Weights of a small GPT-style language model, trained from scratch on English Wikipedia: untied embeddings, gated attention.
Each number is 500 + 25 x the weight over its row's rms, rounded and kept within 0 to 999. Layers, rows and columns count from 0. Numbers have three digits each. The size before them is the row's rms in percent of the matrix's.

# layer 5 MLP down (transposed), 1024x256, rms 0.107, rows 345-350, columns 0-255
102:531546477514525493484503446486521507495502493462541505516499476437544483475526505444525463536498487488469442523460540500499492506477501546484515517494504503477500536530492512488504501503531501538496488500463492506514537451484505470478530524510456543487524513532511510501514476511501512485515493489500505532469520509476511504465546499514497470492482517492502486534530524528514541532468486511456518508500498506535509482523559460454469494482470486494502485518473480494498510494516504523484565534489517521479488573518515505515486478510477530559502518512515492493548500546511521480513511509514521507498506523500440479461497489501503499482550515514482496503531521517495518450463525531505528482486460470499490477509490509468497491490464496481517561517513572521543523543486531
100:505496526522536487511522520544503422483525510455492502497506515501462501505501494521526500489522539502444534530488482541522491492510497483485524503533510495546507563526451534517489524508546483519498511502494523501481542496455524491482499536469498458518509522500524491489429491464474516476533520453500496508567477522531530504480447511495549511500464540489485497517484479527523511498499499515468515514502503498504508487469540472472498491498485526518474480499504522495501445495485495487487487514496518489473518490470524490501525536458520466510488535500497522500481550493493480486500548487496589482512510566547501510487472561502509479556483476517508535492516485480489483486495514474492520518534466472459455498518488532504485489517517519554503496514510505501483460502489493
109:494513499507530515510486435482497494488512500509514485479516483524525469509500488487518492484452535466497453487500493490472532490485484513480503481494517510520483478536525489504503528491468498501520538469510513487518493489517519474514481483503494508474524503516523514519496489509490556493479481488508460504522521551513444519480500484521476497473497499565491476543494473508510484538513486478472509482494508514502537494522479525509511483460481463526514513505499549505454500468504546524452538474529459452521508477505497507495458504468515525460468474513516479537533516519536513532457515501488551499476501529480462425480521532523516507480482562533482474467494498485526537451498476524492484500522476437519521484518503548523459468490480534473474458507529508563533506483533459
105:475520533484510496472482511507487511521524470476536514550475541537479496510490476524558468506496492504487555462488477540486493440519498545499473487488470503494475496504523455485480501536519467492489488508496482460547480474524470497521494475534547498503487500501439483504482508523469503534516488505508492513458510505489521520514507507489479531517504503468489511513507502486473501508503513511492497486492491485506504513514474494492500486514496549472496492512477510501474481483483530534533480522432581520537533502490527526483512525512547497510524485489469518447521508469513485550488499489497584499541496497512516487464494466564540482520500488466538498459505482472477508535514524494510491503473426515496514505542547517482504515508481503538491523495513512457423485481480500
089:494473468476423514500492493471525489477499503523478494475502491489516500477535508486494507486517507495440492473427474502529529507507468493500478489512509453511512498497471477486515493531477530499547503525549489519491514473495532447501542503493504474508499504518528502559526567485546524469508459510481485467481483493445512518517509510520527490498525481507468506507488507491520465532491492489523478520530464491461494502525526539503523459489503516490474512482514456502513513483484516478511490483507495507522470548509496482557547496496490503450527491518504513491530502532531505506425478519541525486421515482538477498525472521509494506496522503524469513497499480476492473514543564484481508529504563495473491489488470519494489502474502465507500506541470546518538521534522526
100:511503534474502489465458492490535517485479533535507492501486534471477498441517499504537505565495545495492520506481477509428541505518475526479498500472555469493490526558552516539533520521513483517531544500489500538518496488480499485491511468499497472500548475500488535486529532540505479451496445497498471514505519494500474510464485505482505485507516478492475469520464471526507433529512457491526520486533493509478463498525547507496511507501507503484475542506498468516474460502479497499506496536485530519468478536490482506504512509508488501473484485530580463477516495493503444502512519462474498553499529468511463501539486480506562522535505484491526470474499450498482480484497507536493503476515525476493521530493494516516495484461509506480519503501487487533492472502491552
# layer 5 MLP up, 1024x256, rms 0.114, rows 346-350, columns 0-255
100:515523483523495508495502548436499511478529503464501497480499464512511495504499496474499519502506473477483491514508454513506517437463480496504496488531519518510544522570477496488500480456512510455484469514498480507521516478470513520478510490477443507479518490504527505455517449519510456489494481526508484505504511506500509496476492497477523442494483519504459526453512505512496550496509463523507552487498490513504521539533502458502501539497445556540520457547489510501509476516491468468503506484499501497504564492484512509526503456524501510462491520492488468525475478512474507493552548490494532498521505507455481479520539515507524468505501492458532522545532497477528500487475503520562549536491490548521487483452488480516483504525500506520485536498491482548464471556519512
111:475523500496472535505521497487465459488482489508507460499504513503498503520493477540496506516451522494496458500514502492471511523461448475462501449535521503522511502517525444472493482500520527506475447485492544483536479506507506475544493452468498489490509466511512570524513452509522524507518465468522546518475484493460494489480489462494541517472546543476524509520460520548444493493480476516476487496512521482507534518501501518537485484482490488504508499568530517512473501521501427520508516465495461463467516501509520493510488514507541487455503481506519474504492494495510526524467473524555547507508477513486490484535552523508511488496517542553489469486505533508503509487461497522518476541482500511489453524476529469506504512495543497538509520496502537471524500512520491
108:500484459482512485484503518507518511443466480505475495443484509491517509497484497509477517506480512458479537486498535534465455469510541502510490446487518505558444486481503546518535490478510491519453479504491485477528501505502507543529512502517465462501498500518519520493494482518487472506551480488520527544459487507486496529512537482518500522505533476496477492506544516496495540484486495563478453509483499489426532542458525511477468508496494446497508503537489516499504493531499472491534461502496484498538515512489507449535474513517481462474529486504493515488493504510509526504486508514516499513490486504495527489464541498480504453513480526488541513483548491477495467512480534509553516533447465550527503523494494507528479531515539498488497544567483504508505532529455534
090:504528498555527509466492485485521530509520516516481506521480536510482444505518513494491471503520453491506466516513469487450470486453536520486493522514516497482531498479512493475508492497504498490464475478492550460473502493476496590476493506469538497556527539501499499459506471553537509494512493462484527537503518453518501523502482481530505522460489535468505499479488523514505539508507505574519481526489535476495501529503499522488455510530502492513490520519501498534508477493544488488489497505545478530484506501489507517488514490537500506491494537502526423535483545471509484486549512464495506556563492540498531490478485517479512486494490478456526493531500503515507495476465486506539542488513452503484533515482508484506496484508473558493495515460508468480464489538519500
100:503500520478497465503504502504471465450497474535529482450518509516505473505449503479513477519515525480527506521497473512482511523517485484516502447516524483478490492543480532460511486497536488475511546551517491528505446469482497502518509503483502476491466466497530493503497505527510482496533450502490472515515508509539490482516569505501543479503525518504475504491502514513488466500514517490541511495505475494516489517542541491509511535463489536527470533451499532473490502490491485500536479487499470529508491526483500490525503475506474528443539483477538514528520512525489499511488504488500493513495460515478505480479552504505523484475520482485489543503524442495497511448490503537496508528406541500523430473463511525483457471485495474485502474592460498539499498507492498